Weights of a small transformer language model: width 256, 9.08M parameters.
Each number is 128 + 32 x the weight over its row's rms, rounded and kept within 0 to 255. Layers, rows and columns count from 0. The size above them is the row's rms in percent of the matrix's.

# layer 4 MLP down, 256x704, rms 0.181, rows 0-14, columns 352-439
size [102 126 100  97 101  94 102  96  93 105 103  94  98  98  92]
[[139  79  98 116  91 101  96 154 135 138  92  60 127 125 102 157 130 111 160  52 140 142 173  96  90 126  80 128 118 199 105 101 119  69  81 161 138 159 123 129  74  91 142 136 168  87  73 125 147 104 176 162 101 199 126 102  72 145 176  72 123 116  83 147  94 142 136 113 143 104 125 127 123 161 178 126 111 103 112 149 146 113 109 119 130 155 115 124]
 [118 124 157  88 108 208 103 142 132 178 118 171 144 105  91 117 150 124 133 115 136 135  78 104 109 122 157 137 144 100 103 135 105  88 125 117 167  99 161 143  94 106 185 127 131 150  82 111  99 135 120 150 151 139 113 218 145 179 146 177 146 140 136 159 170 186  60 121 194 155 146  96  80 163 156 150 119 112  92 177 115  76 118  78 151  76 112  50]
 [125 125 135 118 151 180  70 117 135 158  62 108 155 195  72 143 159 134 170 185 194  56 100 144 125 180 147  92  61 135 102 151 155 149 123 106 151 131 158 141 127 123  86 180  88  84 120 103  67 175 147 146 121 107  93  67 105  93 132 140 176  96 138 136 191  82 143  54 108 172  76 132 124 130  52 136 166 113 163 116 133 148 187 157 182 130 178 110]
 [101 189 109 131 130  97 123 118 100  60  92 127 122 156 137 127 104 128 132  87 135 145 152 116 110 149 100 136 130 100 102 142 131 202 123 176 144 150 101 112 143 101 159  71 111 165 115 160 132 149 134  99 136 190  99 139 155 130  60  54 100  73 169 112 115 134 145 189 139  52 143  62 150  96 120 152 158 120 140  69  88 105  91  78 132  64 144 167]
 [115  99 115  92  99 123  73 153 188 188 155  81 133 165 119 117 142 124 133  81 143 162  94 165  89 131 139 183  50  85 143 167 106 125 126  45 155 101 182 161 116 129 135 132 161 123 150 154 144 151 148 139 119 115 164 106 110 125 141  61 131 125 202 136 154 121 165 170 129  96 138  99 120 117 145 118 164 134  49  84 168 107 166 113  68 137 105 144]
 [106 179 165 168 138 140  99 189 147 141 104 152 205 146 120 181 123  64  80 122 125 120 149 107 105 144 168 115 134 170 104 137 147  99  33 208 141 148 145 114 136 111 104 158  99 200  69 110 103 211 127 122  94 105  99 102 157 124 168 157 152 191 117 144 103 114 137  33  82 124 139 103 112 186 176 107 140 170 135 126  79 180 159 132 181 178 139  84]
 [127 130 114 126 120 158  86 109 111 145  88 143  81 128 124 142 167  77 167 102 175 180 104 116 122  96 132 104 122 129 110 126 158 220 135 140 114 145 133 199 112 141 118 166 130  95 156 198 120 134 122  56 167 147 142 119  93 147 123 179 148 108 159 121 147 111 128 103  67  95 164  76 118 191 139 151 105 109 126 130 155 138  96 143 123 164 145 177]
 [101  92 157 109  93 111 135  94  99 139 121 183 172 167 143 172 130  81 191  86  89 214 146 143 159 152 132 112 180 107 130 148 106 117 102 172 144  97 122 176 141  86 122 102  98 129  78 114 154 122 123  70  81 127 130 185 147 109 195 155  91 232 139 153 114 115 144 128 136  78 141 147  91 147 179 151 185 121 117 113 135 146 132 149  52 126 168 102]
 [156 111 109 115  82 115 123  95 143 161  68  43 131 136  65 126  95 161 155 143 138 127 139 161  93 132 151 144 151 106 105 108 167 180  80 155 145  98  86 164 109  90 143 113 173 128 156 136 100 161 138 127 138 171 118 175 187 110 133 124 153 134 100 101 137  62  82  84 106 152 157 148 105  84  82 227 110  79 115 147 166 153 129 111 136 141  95  81]
 [160 131 138 164 153 131  84 162 205  63 136 124 170 114 109 110 109 165 120 142 157 127 119  60  80 101  90 154 106 109 134  99 106 196 157 124 131  56 146 122 105  91 115 102  90 145 188 100 147 130 112 134 164  85  90 181 119 157 166  71 121  83 115 102  58 154 126 132 147 123 128 154 122 120 120 154 141 140 102 104 113 119 135 155 108 134 153 147]
 [168 142 112 158 112 139 149 162 124 188 131 166 185  69 110  51 162 111 124 161  76  94 144  89 112 113 194 114 127  90 101 115  77 160  95 132 117 110 107 116 115  93 114  85 134 120 125  76 174 122 117 159 159 113 133 159  57  94  73 106 178 131 114 164 147  92 171 130 126  91 166 145 115  97 163 102 143 143  92 125  46 148 106 130 132  87 118 113]
 [103 144 145 157 137 124 200 207 156 143 137  59 126  93 106 159 140  96 153  83  99 142 197  29 141 140 170 169 157  75 129  88  85 158 148 120 129  95  69 122 177 103  90 123 110 131 158 166 132 129 158  89  87 143 128 157 144 123  82 140 155  42 180 135 103 127 111 133 199 167 144 140 127 145 103 183 131 109 134  99 124 128  92  76 121  90 126  99]
 [177  64 162 154 134 105 101  94 181 207 113 121 206 122 106  90 198 185 129 128 121 192 168  94 137 179 138 147  97 148  37 153 138 117  43  76 177 146 106 139 154 148 159 134 105 165 136 128  81 120  66  93 113 104 121 147 131 107 155 129  95  81 163 157 148 138  69 118 158 148  82 144 225 141 153 118 122 190 165  90 108 120 161 113 122 168 160 105]
 [129  88 150 112 101 160 115 174 139 161 154 150 151  59 138 115 140 140  72 110  87  71  87 129 190 153 129 137 152  92 100  69  55  81 120 142 166 173 144 132 144 146 104 174 121 160 175 104 125 108 103 148  73 125 148 108  55 123 161 185 144  96  88 183 158 140 138 111 175 119 131 133  98 119 105 184 108 164  55 145 149 122  83 149 132 102 109 134]
 [145 163 152 122 175 131 109 162 100 147 123 123  88 159 158 109  85 138 171 127 141 165 173 106 103 118 115  94 143 193 128 117 118 108 112 195  56 149  36 153 122 117 115 112 138 130 120 170 102 129 117 132 131 102 128 182 161 135  49  65 127 156 120 107 128  56 143 178 169 137  64 159 108 117 191 111 126 113  76  95 159 140 122 135 142 141 122 127]]